config.toml
d_mlp = 512
norm_eps = 1e-06
bias = "none"
parallel_block = false
init_std_up = 0.0442
beta2 = 0.95
final_lr_fraction = 0.0
batch_tokens = [8192, 16384, 24576]
Each number is 128 + 32 x the weight over its row's rms, rounded and kept within 0 to 255. Layers, rows and columns count from 0. Numbers have three digits each. The size before them is the row's rms in percent of the matrix's.

# layer 10 MLP up, 512x128, rms 0.196, rows 307-361, columns 0-127
099:177119119153094133166086148111140122044125180137089102139151125125148141161186138106159133084120122080146106134114065157069121117144135174124102113154146097074110110091154139081156093080137079206114174133189136114095147157147089102043124125174117131101153157156089108130115146106059101202113086136146145139127165125136107147095104188183146172081164141131104149144113124094181110117153
098:153113125122114099188097114108094129117131124099109135099117124076183134129177069094135145102115136166101115142108058093073124067191148165106147079221152072074185195076117123119154134113119200139158137103139137150165125101146118100123100152110153179109099160114148126120177127132146111095118161132148189119150147103134144148182067120163105085084144102105077168146164105123146173121082
099:125038162149051161120113134059141107120140146146148133111080081148143160136144075129176137109128136196140125137136141146131139103099132148039088151115172134134160161161109135151153154123090113177107148157159132090113126127134111125168138060142147143104145185146104058155197165106116131115186140098053122085069084147143085106129112099077139150140107077155127108139090149076152102091135
105:195144102124178074112113124104090113188137123062063115115131142158091127138178164073154095184135097118175157089104123147120131062085160109114184146122148170084120131097096141122169032157148117138170116125098122163104153116176066139121166151151132178101169167096132164180126095156142114132091094151104122137068182137112103139126144158154162101151120184180089115108146128127108141127090
093:154156140105172158137127103132132179077159140087094120133154120064094157122138116149161178121173140121093101155211136133193101133128147089102088123184115186119166106120148125170155104083079111141137078067060104169153177165127126117193132180089139121120119128074131093102149128114106101114158098045146127131160197122116180091090139132192117141111121123160096098140159144120120154145181
097:136137128124138122186075158128073155117112111074145109144136143181113118104142142161079164110103102153108168141179113146097120062153109126135133124118155150139132140150129161175105110048070137089087225111102153164153106124123195059105138180067139120075171143170111079128143144118183144172104127187098158129132078102140059133128101145154087161107163087110155100150138128124160102154095
092:162126109137132080076153151125097117077128143134113105100153083167134207188147180120146147126216116096165132089158088140138116146150162137150120118113121164130123140130113084121109131149114154137142091064073092078152133128065107155086083097112136076173178126143117133139156189146054110056108189151111095113145075151103111118105128114130107138098147087138128105205129059118123090082125
102:117158110066166127131167107102147182141056113087118035192096109125211128190164171096133136092125084094170071108106122132132134106155110078086168165129147130115068154131135088180179111144128150110185106122147163153134106073083134111147078145135112127148134133141134153137122136084072148105093126177166113166121139067114095128104103120118089146151132174142144134119185093119148114072141
097:109103171111147140087159128157142122208108098128119180124141132142142103100130075128131128123114090104180126130148130078122127107055052148082163165115152133154123187104152125110158140147165106197087133125131166109077144150125073144136074098168155169152135121154155124090136118113098143106115177123103104086081126154139155075144102137112196081097115053089127106164153209069101101075149
099:172078058126140068117103136148060177126158146131134113076185138073156100094192070145165097097128112115094096168091133101127125125115108117113155170141162156125034198143088159109137177129157110143077146127127163182141136131124132111145186076116097077132151180134139137088127150124099153121077118135081093074129088161112149100154103173150105128170140118098148140128100067129144131121175
111:163076116094139134183081083153136174153182140098086108143163184095123110138136101099119113086188127186114106169087130133180152168148106134105163128179150120083093103141107176088158182114150157165159118109112151122087117083137155158110106125134096115122121155116089091117135111149164119065137137093131143095119185158122059120056102144133136155170123083223106083155137146184115095160169
093:158138150103141077097165108119124134130148150096102104206142122108179129079130155092094097105116131151145076202139060141102137130100106097095162080157151164098117103115121124160087105110121126131149145185170088165143146162153116116102131109197127158179149041202112112133187083107139160168102140143112143174118177155084184148137135174089122118101165138183091092122070137151093125160124
099:106208135052165118144135125117126152184119149109084104117154164127118153098174105157164114105115130126166154100111153137164141115087125084106088110134117136175090164118145106116074103151118190135176114132100165143160122100129110106155056115088075119180120142124126107072107034064063148116151102081125111171128102124130147102138152119167083133151167138149201076129164075103178105100151
093:094023137129134158144147181115139153143120173082076110120127082153107136141073136115098108161134105203143138114147095121153089092148089152133132183150125117125113088106131159103129138171128181144130100103104163171076170139163152127122138097170100112209084153113199104161140055121121135168142167086162068099133114113091156152150121112111148121080148109123130110046066109179130126104135
108:120108102175106107155119197109110140129128126089119084153124161109128148073137181141124114067171116078149123145207156106125070183172134179141089138158139118167142149129119147179147131171137134063179133161045155157157157103153199143140103097170109124176134112151190037144184106150154138160129156112116127116102121139118142159071140163077146158133163105124146107121061130151154124146123
094:115124083123169141207117153129114123061104117145121127096158093072149086141161106086100166128130119117178168157105062103132149095157095196111142154115098126214128115107134198075119112118109095101085137078117132207086127103139141196126155151114098186149134168111211144134120175144166106164119132111117107145098158133069135109120176137130123092110149167139133072167147184112124118120120
092:155088119116164118115141148158084143102167112104139091154170130175098159173078162166158134076145149109140135142106125154090165091141082125104134160127167119124119099132187139125125083128112156180096174102137125104175131174255117125143107088171160131113091104163136122145102136108091131160145095144133088160090079135118124144176068132080093163136096091217129108106073158075142114169083
101:120155181142160177136132098140101058123168125125141070173205090137179089129127137153136122118145126158167094162116173109148109089095113106085102104121190137064108129133131139069186098122187141099136149164163159143080101117155146122147098121145140108125102068072143149128142174130078117075134149117155094183093199115164103131121091164070166140080123104125050112161151145123157147157099
105:158163148144127096125083134175119107107061097122133069141107099142151164122043159083131103144074079152160086152090117112110101130165154118120174119159113029139112133108129152101112084156146172105190099113212105063064114103122106159126131151091116119161136142135094116139130166108096128151145155110153085156148106127098136131092104114145141100127065080072133098186154105157083112106073
112:156136129172201069202102117042087190144149125114123129098121107168212113178119115105160112122101112122113055085079158158177103096156132142107147175136180156151156134140175110132095125167137139131127141110073128139080134141160126090080143132167178086160128138096134145108131156160172158119186147120150119108136124179170125155093167189083120133148095136097106136161069134114150082129124
107:152134101110120111137167034163070121085145161115105126138099155139156136112149101096142163155209106121109154084126220142129123129195073107115141117130172128118088121146110154102146137115166083187083125124096126148186122111156128174114106137139130104133123117071102099144116116146156147164135176058095098185140083121158065115102167122094105140133127153217102161115114100092130123064172
098:203135175148161129176076067076127122066129119106094116150130173095142154169139147061105096203181143091138168157150110198184141126164123124131153139123109165145072117110123152151092079130129131089104128138178108149170152079090119130150080150141147146162167104177091167093133133154055168133081148102137099137113094146089090063095124125107123097140183153102120123128090150119099110104142
099:150118145168113131136104159118101127167178092105175108118107106140134107165142093063156083115132107134141122094156120105086119168160104111115164139099148117189131137077121156129145150149084121187121086153099117117106180111102143131137115140155141140142128150164165057151107152152099140152108203168122082189107166146113105088176092181109089139170190128217108125155145074153185194048133
106:096125139114151055100102118142125125097161118104124144072152071139154133106161124169147154110088122053111108148176078130099117129116087220137171082144203130109167134145044200136093096138083150124136087137154110140158111132174094090170122145115166131074149100162157095116161111169148116168088123087088188142148138133087129082129173161135139118120134093134130140139169181102150126105068
105:132126068121169101114133123163100140072142159107096158110112084093144197151125173109143170138173139141141136154124126135169147109166165128136111093124048086113138161103154171138154080148122167192124136100083133058144112129199106190150118107116127099123161177098129115201131160079139130090110136094178142125185169207116143089139154103086159130134077118094126126141087132205151123110167
107:122109146174152109162107123111114102128138171098147095125130095144111091087088117138133102141109128117159106179155153133106156116139133164095123117146177048059131117166110129114134144115160040106152049176058106155119121115075144143111142135098103146169148078093153187158120132075135167117054076112172149144183128100196094138098128121098126136110169156068087147168113091129104077071134
104:106110144153134102136130171185142127124123094113188138190138120085186112072123150148156126082093140129142189163181104090145145105065134104088133095134173102079133096155157135163147193094149097128114082104164137146089192162193112081167109133156090134107143139155123141153114067139087151105183135116148144150122133094081103126168200126116097144112137141166059144132187166145156068159100
106:143137084092094079123144108112057128120141122124103108111120091077163085124135114186119168080089146064079127163075110165166156156200104099078096140169117092103126112097094145147057088153112170173138147083126150131134153139162115152220089078119141089087106110111081132186120142083163157128190126120118090109121132149091112069150122110137126161120077132160130127122112081136164124175151
108:131117169127126116086190155080067117110131152116108118090120134160111154125132110136142115111084106099108128127160150111152138129160075079138150095084096051151075095141105160192139157141076124078148093112128068114166089090159143163192110134119191119108145100125142127133083087167164156133121144147103058043080141166121137078146174158112154052115155128164113102171156104141130181152157
103:136143115096174143105143136142128147121130118091135043116141138132172177123124048123143095108116136065178168086059108115107087156150119108155135177131184163123130091178145159125121130156181163149120071159110167120140095174145112098153112196149151123044182105102116134137093147074117150154169147146110106101175084088203145123109152164158103116172131089160105169165165116105150108131088
107:110094125119121095160057171142098159142126151148120148147097208104104183199129196154161135054082131115130119129101126107174110182171103112110191131184155098131167176134122169101178119146099095224130133146124128098123109132087173127144087104155125141139158189130129092116113144148158094066160159150099077148147133177113113120108152183121089111141140128124117060097127158099114118155105
096:083089079152114145147115077166126090113136178114203120131167145163163185099122156173102057137101066130115110131115152173134120164141108118112131149133140158126138132140127131176125091164098118104179089132139164141061100165140162100146131102126153124141194171167076077136116098091178143190081102132126162151103052060150133126106153159087082136143142087090107087176133114091190118124131
107:175101116168141134155067118134142134112102118087104096162086150131204054123076136120123091192084045136117054137086151097164127108114120147093192179109148106083104115128128151109136111152143171166058122110116108147115120148128137090171161124119155123134092141124099189123147145107111146115120105112146134060103150153090131149121117157144144114102128125184135153054077194172092166068137
093:096070098176143124105097112084099125141118108163077107177069052141103148080211143084140124144155095097122196116120089169119120118109159149113159096104094136122149190133119125114132115179131072084192156140136148146144132089160135136148120155205154158140138105140167100188100102140163131116059201147067148133111140093096124128116151146149093158104187139125175129161162138131165110135153
104:171113158135075031166093123139114136143136135155126129149097063062156120158135113102162102173180128159138164228114113141138182140099128161136105099103158134116090155173187155084142144141146118143122136097136031160152100105107074157109083152128079146104196106119113144143146163092110144133138110135146089149185109176156172097104115152091097131112130118143087128141068110175107148110158
103:055126095091085123165088176165118148150088116133105093144099140071118138110058115118148144145121119097159167115045143117139135156109081114083125074104131084204154106058135120136169066137109127141136094130105127165098151148108075124145096210166117142113135121171146131145124127124117175070060166129141090185141119140078120093163154176107111153116146085090105125153161110141180100152101
113:140127142078151079141128182140091132131114108095079040132134187114155127135159138119124179077190136190157112152084109101128132147171139137148204145170112160154092130137123137160116118068131175159109080128182140105116077179159080120120117149163092181081117087081170187130141145083129162121162171124116083121147145142091075143178100154069084120116124132078160136094134134122149131132084
104:139089123131132144143130085132114144120116164092124136116104149142131130118136051149113095192154157159140067079098098099138042166093122101105184167122146168154151147084133167076108160135069107128048117085164084130089167126178111141113116072158137120124122040127124118085119114115165119142104128083053102105091108080135117128129094140128141104111192095118147143182179147069137122168154
090:112136108125173168134091091150165132125119183085141101130115100156137127084169162097122148145109104165190158086058091159146089094104141068103121098158079098205086153164096158139121152113156104143100079194111137149143109131120150171180114100146090148101092104072142123099134148117067103113089133139140104130095142166177034130141123143110149155100175159066153141168144199112101105135138
106:134153146157115109121154189189077074150150145082098117126110118147068135140127191144206049123134102116144127135167139172201094101103150127123121092113121156085109160116167132113129125182123089122081133170083106168136110064113164148109149139120082204135173150162138102184168128131152158159180135177138107128131116099121120162116052113154162117096129160098129122073085113118166103151078
104:151091065105102126156062140108115122127138127059135100212164156177165107139104106105126092074153151168173187131117145148140178131161126115133197058116115069170158127134083143112107093099139093094072130149135138184067120090141088229090113145119095138145129109107120108135107135096148134112128149108127137136180165094162125132146103157113151060116093086149115124143086102137142157105072
089:138068194126124167109100135111128123132111107145124105138145117158129145116098143131158090111156116151140126101096125121125188106125099104138136140192135140136103106085149161166146164139126081152127150124170143124134191059106103102186065067142124125135115080061118077122170119084165145035116131158097129135126164141096167120085146158169117206107064153174104090087072206098147120084130
117:108133145157118164123136141133108134117117151132163147184058096157100184076091132084140125151123082088114206160151128097099117162139073135164141152108162123180134175145133129098172113143144144160143141140139148131165224119129145171134140109172061126129149107097148151097117106171174169165153140099111154067138119180126091111098122123092069182132078049104069136184112089103147176138118
103:099133141111179114140140193052127102177136166144113151140162148084105121117128127104130149113184136131108160160157171182171107120033161146099131152104205198047154125100152147151138182123126112127135098134159085167183084089167155117138113111157169158160141120075154112115158111150141098115169178134097142068101104160135126082104136159117137153148146112149139181165133175163149156094084
091:116090135085152121131209107171117167087130105180124153084121157135167123094100152056180151128172089119137143116107116168120115155082130128134176142133137196118104161063149149186133161167163123133095028133127121108122179094156110135130143073181113174123117117097128143108193120068158130153152084116142116095133163165116156073091113121144136085095107101154077132119179152189117167129130
092:150181175143122151111185159154110177069161150156166126131189171114136087108134134098139161104093106180120100187117109083142146192169173125123185128141176165147174144115164159142102113056162151132148086113177074151097152151185135119109140147163130101095121085111098185114158096133164129185154105117111134181131166160143130133179113154204087187109142138174152134182119128118138119126143
067:135147149081141103121199116121098075179131143113136131148092058049123201132095130108123103125100133065157147115131146117122116127102122160133106073144129060122140155193207140123143175136092093124177137099111113156117102111163117068073158146099123146195132095104113126150111131165114093119115106133182142169092122144125170163171143132049134129143074130084160167115127090175152075153163
106:141119124120216110115166147156108116153184139153119132137121159088108079146115113073143143192121121126149106187141106044097082143138119115097157089078151116122139126197139156132116137137129113123155142105163160116183142158142089089146120086077145113125170119116152121164120092136141154100138136074158196133134108158080075075069101153086166227129181119146116139122104109073182141117177
097:110132120149156083130155147143111139120133154082143111097150086131110088121058177139107115109141081151142137170085160123152046144071119108107098162157127154108147109142099115114156154179155165070116068143043123133148121080070143136133114146193164134160148064103127054129145168110091135127204144136139128116113088079160104114091135195102202095104132128146148096151095091169121094128155
106:104157075119216171149083116143102167151139154086092151133125112117065105145132178102185126167110119177132056093130092084121125166165082136123114049138123082157117140130111126140134100134119160112104173154133067158138093122128109076122166157119169128129152120125101148096137067099139139126101191119139104128198133111128050123126121134206118067092099093178118137148159114104107121072090
110:137093127139137122115116101153092108099101123119167171073130118137149081092066220181176182110159122196177183134166144139140142091165093173145128127151106107112103145165122146154151132109120091105146151167118116110169127158150116167139120158131124134115145126076174159141157059176158180064105107157124136151095176164094061132101116142101081140136143082085213117143106121101172139128072
106:160179189139142160087104122142129142131156199101122150111157132109129142132090177114126110156198139166167126096081157123108105130135154204095154128104143178128098148112122140137160210173137110139157086058196139134129110151151099111121160133137079099133098100107190155136118124072122160132194181149107142112184062158098134117085140144063144054122122129138080147117165119114186108114116
097:104184146092123082096098126110146124180126146144086118103057118129116126130126121158150084078088116063140106041130117142091123134180128152102087158173087122145123114167191127118104147148116031148148121118088168142180121092096099059107122207121145144128127114128134130099137119110167123123109146155132066089123133188080146101143166124110115156151120172153141159128132132097172048055120
089:125076126090091130126105132151100099078115131126125106039139107119131151158138149100085123144120069146140128111090175122137140149152144110107147113124133071085113150118121122118149126119171210191123060160102184134127089130092100083103096050162174114166112179111095120121144109151180084176094172100068104142177151150157144131128096122101052112115116084153159122141140143114207078166154
091:125119136035114114143145174095144106147090156095095098127114207149083135168173126104070096095107138090102092128120119107125091114157115116106137167170142130120124161130126167128221068207136108125122124101157079143047177055122105131126136133125127135141127136177153104157121125068135133185151120184129136110156148063130131081150161109090083134131167070105140116101163124152137116080167
# layer 10 MLP down (transposed), 512x128, rms 0.196, rows 307-360, columns 0-127
103:123184105179123127088133173151084134145194113050120165052111133066128131125134100094146148164150135077144090143135070155132111115117143103162137114148092182136158167139128146104182132155183157076069198134139124164123145087093122156108129113184142106181166142139103116160128135110144122160156127152111177124129123154135144188094185168086070104123115187143111189152136086128127087184113
099:144132096130105139148136129093089125117123132103129141129153097189120188182125141117190088153218123077101095130165165125117085123149129081120133122123149121107124173121133154121096118184073129158057108139152123167104146135104121139138169132108125121119098133105158139097145102191134208128110108089174178106130076157138038146145114150116138140169152143164156225082091126130198117190097
104:068122118145149108127126172107135150123180126091103135105121138109128176145185152148172154126095126150179183087175090152124169184124123154170154091142105119181131106148163096129128189193131093093083133153135096140132149110120150165088148105053136165085142143157088119090147163098119089180164108157191138062161125089164134182089106182154100165176115139142168056125150090140104096146131
104:130154140139140031123127124121102111114099080054121155106100152195152136120171153126107105176120063122128134133118062137104151051153107091185177128153147119155099216104141188155140091115119130147104103155100178113125150155153106175108188102122111166143145114134164162140137133189127138126109143118032131074146101120132092162152112125100118071182161166113123173137096131121152132154142
090:187091120125135100161198134145075153115136169129202109129101102171143143153130136108189096224154132117175110151145111127104129143145129118115143154108103062145181167189107146102146101118082162145091152176157078065106096089138136111110064100159119112124122178159111201127136111156157208122144124109179099081126113122103118095172092081159136153129079122089104111107106129158162137139124
098:139169091148131041163115115124131135130116113055191135132070123148178132069174098164168078147154109166141149074134171170084153143130095093115121106139100141164082144054093159177113073119057134120109144086116143167086072117148178137133077149171133149142098101136114151134139127119142142089141121147099130149206171110143140109106151133126129191089207107157133139102123141120121089149151
093:145113136154114162169159153142118173138155108144129100179053136125160113132123167111131088140154181148131136145155144054120103101130128141116095117201137067171141135098171131103158124128078148123149135128178060154105128139145143080151116126115149100174147072187139081137192075122177231147161125123137165085182133206120152093206116114105107128135109156153104152157122138109106103136170
102:103158114168179068144143076115108179098098082103176105129114130111124202192145097138147114133137073122095108131099226172147101120106113145112165118145093092169153138139173092121112108131139121139143135098053163118172124128137150103159117073052111119121208139147169081113137127162066151122117177150130158152123140124102126152152055100149109041103110127158126123117146127127120112106180
105:125160117118122107135152149095146159189115161092082139108164148153137128124116126162117085106149173126125154122118119111084104151146095119155083124097139085134124105140201109130132172112200140128146134156124168137164058145102128125100091055132183110094136099142144180128196181118094111127208162155068152190134124129169097096171036179127086080175111109141170140150125108131183118105164
102:099124198133108142145079120145115178110154132120103121142143086134155192227116141179128124127141136132132093134130086078102124182119049181130137154103097119151094125118155191103075091154133158163127123136136163152117103092144120188121146184107174129120065120085112137154127206163089123141161098126140136098069138123116085203077124135167184175141125149124106105093191122155130123117099
108:159128077118139123122167163129110102105162132140199167100121106131123123157145149127126160122113114127110211155139132172165110103095185154155106149138113118098085109133148076158102164089156197092140147159118084098139097150097194138102128122117141154046144130131144147146088166125137151125120158042071149146109129189074137125093106137134120114094187133183185133134084091157068211108168
092:138111108125136128159141179164182115114130120151144124146049148142104143108133079155131166138108152128148113127153052088113124140146116184118158118146063148123137117122121161155186091162116160180087212172090154119158146124073171100202105131146102110130151068134119113132142104111095158142150111077089108087150106042134097101179140186146130118101085088081090174179130109123117064135157
101:218068184138107098100133108138078139110123088053122149139120101088133152138122165137089129217170147099121134169194101143116079122121144118094115096177160099134139124126124174135173146104191155101132094170128122148095145082160057116158159158119114143123102130082156105111178114133152166125145167119126147137105147142156111149075171127090106179116091093151116100159158137075117172105212
096:138114127122117066112122119133075134088112083161151164112111105157128205132171116145153126117123110129145128161070171156107140185153122057066112087134095172116124093198099154072115101173160137138146115125184155162146151090173146087126160099116115166132141097147130097110205153126126151071147141131087166099137139197171124110156102188111168114099119154174158075181139147148161124103197
107:113132124164208140142142135113098165158098103121168137103134085156097136086187088140155110131124117117099181086127125109099171150109112149136149156117166138141100167090127112150134107180129102201124141180120132164170116109119128164189127129089219149115093140139128119146093118188154071057139105158098056069125155117181188210097124162122132116051126077131100148123143132139118104143150
095:124178147098144119197117095126046182087125140079128104145183141118137145079126128139139040116156149139090078162116107137095131132109154127070126146164078123168137177114140155127135166102124130119097145081073114152140060125142146137143152181159132101114158094130099151163112161122038107178112154137098126134134139090104061164163149061106157166161131136114110122161113140070157070114179
088:137122181117125089177142110119131103128113185129133126131128135121164159152154122124075103151115161063183094082140124148111139216154156077187150191079084135157066137074142062137134055105123094087107083136143196146104096088113101142150084101069165128173088138173125122158159111156137072098134100117100127126092110133136113129188146137134100183137121124112132140120160127140069171173138
103:098162100152139111146106108124123162081121150099116092136113105158136098147123130114099119139142085146146132112138130114133130102126139132131147091118194118140116166118110158110088134125197167140061118169121148060166109145159140168138071094152139113133125117147197188138140151124168042094134135159073100151090100104119124175206049080094170064093119138109087114066217083151135141169151
103:154115111148159032148103164059159128122099130136105134145132125101124090100142123137120105136108153030145085083100175109120151152058106116109118167166132086113160133119157135156146147118132108114118136177062123109143096148125123129105123121054120056144067159108117131149112092126167232113135135110096068105135119113116137121142146121164161146180133058141146135055129111090107187089153
114:044059162156098152137120136071159158102107083117151110075132077112084112108123142107199140158157119146122124139084175165095165186075143125176146123117154173156119148182141115080116158187124143088144199166154141067077132120146107117157122117127147146087184160082114168138145122098123182131121165144088094147136130133125076067170097168145122142080105100131112081115119110082139126124159
107:170087116162139110101089096072133132076176088148159099150065111072147133134131136174220123112106173123145142108093116085082142063113118163089060133091149169134200162140103132104139166103126142137159109163095133148118141129123127137134103149098068154127130119101091151094083123077184192123109117116100181128118133114163135146129182131165072116113174139116097133185141145114196093184138
098:134161210100124101125107152158090137089120119116137143133133144133159088126150107125171125180086150079146106124060096121097128125151158111143103089086208102145167172185186120159154111138118087185124066136116074097098161161156162200126124156094110145091197147142125138119156120159107148116172130176203146114152118087165110051153148153115166113199117117105137149130130166134162162114150
100:109136166117108145111129152150104083120095156223092075142143082179128103141173112105132107162139115170137150123190145127174176155129144098150113172172208133075132144166095175128080141138145145161064061106118135169168071140143107132159077111135149127172105120096187141089122082166107090145182121066074149086156083113134132153156125128154142076074147106108108139134121132135174129110139
104:170181118169151154120120132095125116098150153131142120092163143070155142112154118087148102149128162134129103129103135106123081107106065172153178129144148169110169129145101139155144203112149118122117125097126125121148156129096167117096182134094119098093196160145154055146098127120184123094126131071031205144057138139105135083220129172124146101183157104125121192127100133126159124137083
101:177153076157119142154174159098152095128135126058110146136102145129121113147134170112123186175134093150156163207146139088148113112129111142113094128152131133122080168085136118137117178110115153077066088101125103111119136094087163140168157134153182122110095101061151071131050104083217090121117119125129125168069175140119130065117114162076081098128089147163108146152164080165136103119117
100:111121092129225099112108122150148114174107123095098073095082101065161112099200195146160163111117114136117131132140142110143136075136140114163142149128116127100131210106104139180097118096150158123120079175157182123085166167179125162140111163168163073158146151098108153116122156138206155120101142164106140152150110137154133157062114117118149092138147172196110157128096167136101053126140
105:091137123117111106182068155101094088167138203134142175142163095154079098124082091102191092136139192125102147098082125113090147124128111117160082219079087134092190115111140163114108101132087102174178099175100110128176073134133140082146139146140142124097108158179184142118083127120155096070145122098111089148126158116176102115123115156155154159133089087137147103137165115091165108142082
102:125132031079114146102164124132105128136099121102112132135099140168189130166128113129169139119105112117151128093128114163180128081089112062026134109158162137115110166097114033134151125126067139113140158118123146123105138162108106123141075063099104130120153082109156048145118114172151173126111075176168116090136122144129137138135079127120108097182124145104174201084157117140155103154175
106:127115154156105142123076172132142115125133075112140102143167121137175113098111078104167108084130069165149180139140130144120103131107134120182111170120130164151114114074133085103037164120081115082072111102055149104092188151135192131132057121158104146163104133158120153155128101182144093135159184156061130135102103116151131108162130174192139050194145114140124143167111121116146163142137
106:137131087141127131054132163112105091101099123105116121118181128149170093094086159108171061136181108154127082146173096095120187149141166122149106151130134163106175090105126037147132136139127112103111142074150184118174177151084113076140149130173108170178110138182143115117103168158135108140144110130216160159108130171114131105096139162123060105124152120164146108217134082090139111123152
106:140137088130205137113123118167150107185116106198142148139094101098185136130103116134127080080106125152123101104097152161132145108099138176080154150139101107085146201155129145186125165081146129104101143174106078045060070066124167102101139152132151126084182106100153147104138139140189131120119160144084125114134129177100092091214128107145121092130154120075112165139138097120137154127181
102:107116063087148138148109146091138081159149081127196114095065092163106131123138109144123122054108150152153120088106113079104121101144109136114102237114121100127133080092159114154150096140092116145122066150084107187125141181144124145085163135097061081152132185150164142108144072144116144129155141142101121159173126166122132189152098070153116145152141065141157136184150114098078157113114
106:168115140112115170128136108148113137165073112220169105143082115122151173149111107161140104179181081087107121183101157188181119094159115094090120142117082123116152084123114049054142107119128135101111129158088096106100121074150051131149128144126140076141151171151154066135113151100086113113136119133161155154112111140143087067127087081101147099130113054129136109178132189107120105121113
093:221086149154064139155144086155160138103087099127134131186176102093134106144111139141143120120079139129119178127126113138104112118166121154068115130154113087055190069100084122110146181076122105148116135169112115120131093104136147086134129155105159076146083119160112144139069161151162193129131108165140084092134154174163138117100150064159094100205154092142110139188094140114094159170120
107:100150113150099150134162132171164102194083086144104148075149130122079144145110128143128108054109176118087121090110100173156130146094076116107125097090097188130165178100156128134122141071125113097116146164111107100158083140114126171138181087109109124149152114128140142144185097085113069141158158235168145052122134105059148088165159125077119121140159150153142148154175081156134099145139
109:116111075119079135150142128146120098101095162118127100114091159145168088102159181142175113130104124150117145150095087098114098120155138171113155098107151105073127098127116162121124117138113089115070195115059087123093115109132095103184139152110099064072001196139132096121128106132079124185129141063149127126132181126103109130152121115121144144130091057118088135151155122172064098096140
110:151142074149126080165110089126155108114131125121184171045114144192147109139133121101092160178157162154152046106100143053126129056118165129113136193148140114077137165095154098112120109114165082152123146155134147078150169116135093148135115102107115109149107193184148120126139158102105091155102116086067094097119142070146152182132086091125129101118158111136166187180115150151130173167123
108:122113137103158157177165073075149166125126082142121082143080097106140141135123139112069148171097093094134140189094100112160116159150174172094147186100100164153084115150106133143141135212109170172141142139118118135110130181148115080131126121139172118095146115152121051154149059097119195093129150059104148047117142134132108129191146125156145146168140110130051156146147088146099099111155
092:097127087144107117143136126109089117142120139127118165142183097152112106160168161068191106097119136102050162170104091158121140062111173142115157090111082102135150121133198076154147140097116137146115155146081128118151145098127199138109131101153132155073086084130145157097151111175132112043120104208187122070155111140125118148141131163131070134179097136127180076149145136189114109148171
107:152170084174124133140159097179166176124132167072098087156113153177131146112168092118111088177163127140128140101153134133121099086087047102135099057186111147112107116083138114141133152181131143103185109128136107152139146156115179137132198154085132209136138137138168157105164155148078119092096130184156189072140123114099104119104099043074128177123112133127115159128153110125111113095100
097:154114182154079109137089124129198098125121102193140143128167158142132122153090075156130082153137133154126182139100119119149185132138178092211134184119088129168114189137062123072175190140075115130136104133145165178114133097103119156126141137119127132127146155092166075105117171086165159114147161188060148134123116156100139157125175115134099064147134133145138085154130070128170069143145
089:100081165145093111136130114166104127058118110188125136126073184136097110167113081143076157152162094147120131124149094174041135106069186125171143119097123176119110168115226142142102131157185168097151149088147176129120189136103145112151096106092139133124115142108184174111127141124126093128088112135103148135145064143107116147115095084170095084099155163171188128102109136150141121121186
116:118140065120044103138141127112140139146124137182113158170130124141146119087158165125118201070086141110113114098129129159185116115189101129143159189102141151073097133169128150120081147120073126167083139172146133106110128119097099129109199114168096144114162151155150129084060099157137146074142171116106116179077129122067062163187141118153172134139155106134137130141172058149166169121129
094:166178172186177125094078102129161143122119105133095143155174131095152114158131134115132088182108111086158102125113138098139100092143140042103144164139085152111096138117180192150178109114191155111138142186072168161140112106128139167049153126147077090109148125120144143115165148186119135156174153137114119106122116128078152120152073141203080109175120069149153136132147110106062124086102
093:146131171183125191131071155136110159105117151152097183150091147116106103167167107120146160137111119151138173101049140104147157096112118200159100111161183130105113080169078147157133067137099143100169124143114186144113128114103183125093154123142161125105144148090112151081138123119135180165180144108192133176147140136080070100140183093120097148044135121072145123161119090126135181088147
093:098093105143098087141130141111147133144163103099176096074141193156091119105070126124103132161102122089159112149135100104124132114147135144115128136072070106141148151199159153126171177131118193141071183154136164142107118036143159156146093136104217124141126148131172082155110087130127145133152158136101140138132077138157135050178120128114152164154115136118058112148166124137180049148086
077:184073152122155076146119121120146175059168130054115098121139148131110138153137143113202131167087075115147174125097134124131092132132114065107124206182126142118075133109163159182130099144174127167099127145133122139151151119124157168151069152133124104117170135084113129115114096124140170108188186083095143070107158131162109057159117121120116100120132107159108102183176161114179073073118
107:092167189102065129111127138074152174145091159111100169098093102144143172119109153165170128120111123118113144120138114085175101179178112095075150126106131136065070104129140128129126103140086166140053136126041101117054115191134112178179115110084129138119070152081169124117137169135125146176136072143160185138132114106135106135121111154140124162109085161131123106113132126172091039129119
103:102102127159155099118093163165159170158108131097132168117171111146157132127115100128133120148162173089139097136159133198156089126079077115119171176127099143058134106134153140062181231138129170134127165163116083138122071131144183068146135150127053144104160123127142176151108129119118107142134155127133102130160136103137149087139136145100157031118120082096108106115108085131208159107080
109:108161153172093125139107127116108156132120136174150138156142044073131130151085070152123132158132112123150119145085118199106118163069176134151110109095069157163135199133085079084127204098106135095140134129073117116106139083150149129062158127077156167103141208117090137147136092091154144145121135138142092120107151124161144116141110091081127070170127093202103100134143152117195135088151
102:083144157064133099176165088148165138138133084111198148108135150155131119189108121133091095144155151115132096105120156100111114142054117110121048130124127160124091099162142140090150087088132095145110107204141122113179106124141104157194092100117194116165130131121093097109090165149174127117165137062122100132172073068203171110090100117106145153154121093133174102153127149117113169180099
106:110176088173143183077096075171064126085149088148191142130122173192081146141150102104139119127142074161110084094078098127080129144148157178099136173170155147080126077131128111135082089134087137143103156128168101093097168132175105109159149090101111070100155119172145087099177079077138103108126202143093108065138096146136124115132150076130109133157117164091108143142119146153107149126145
096:196130131082129103176134146133116129099127175083115132142146145108067173126135107105196151122113069145118163159118085170125139102096133082081074161140088089122154131144145153194127135129161182128132121111148092169104109142092130168140102162145172051146123102140085138119143105131133112125161127115175076069185096163158076125153141212088164099102112149144095065105148150120143058079150
095:146089191159221114145164135196112125131164146095099122088153149149094120156118140157135104147153145075118072135140140170159080121148088147112162151127104166150134144099161118194095179100140128145151084059105100131170192120113158117182131153078166166157092119111148104126140123117090151147168089128090089136145120114133137140165111093169164233159197128141159110152072106148112135115106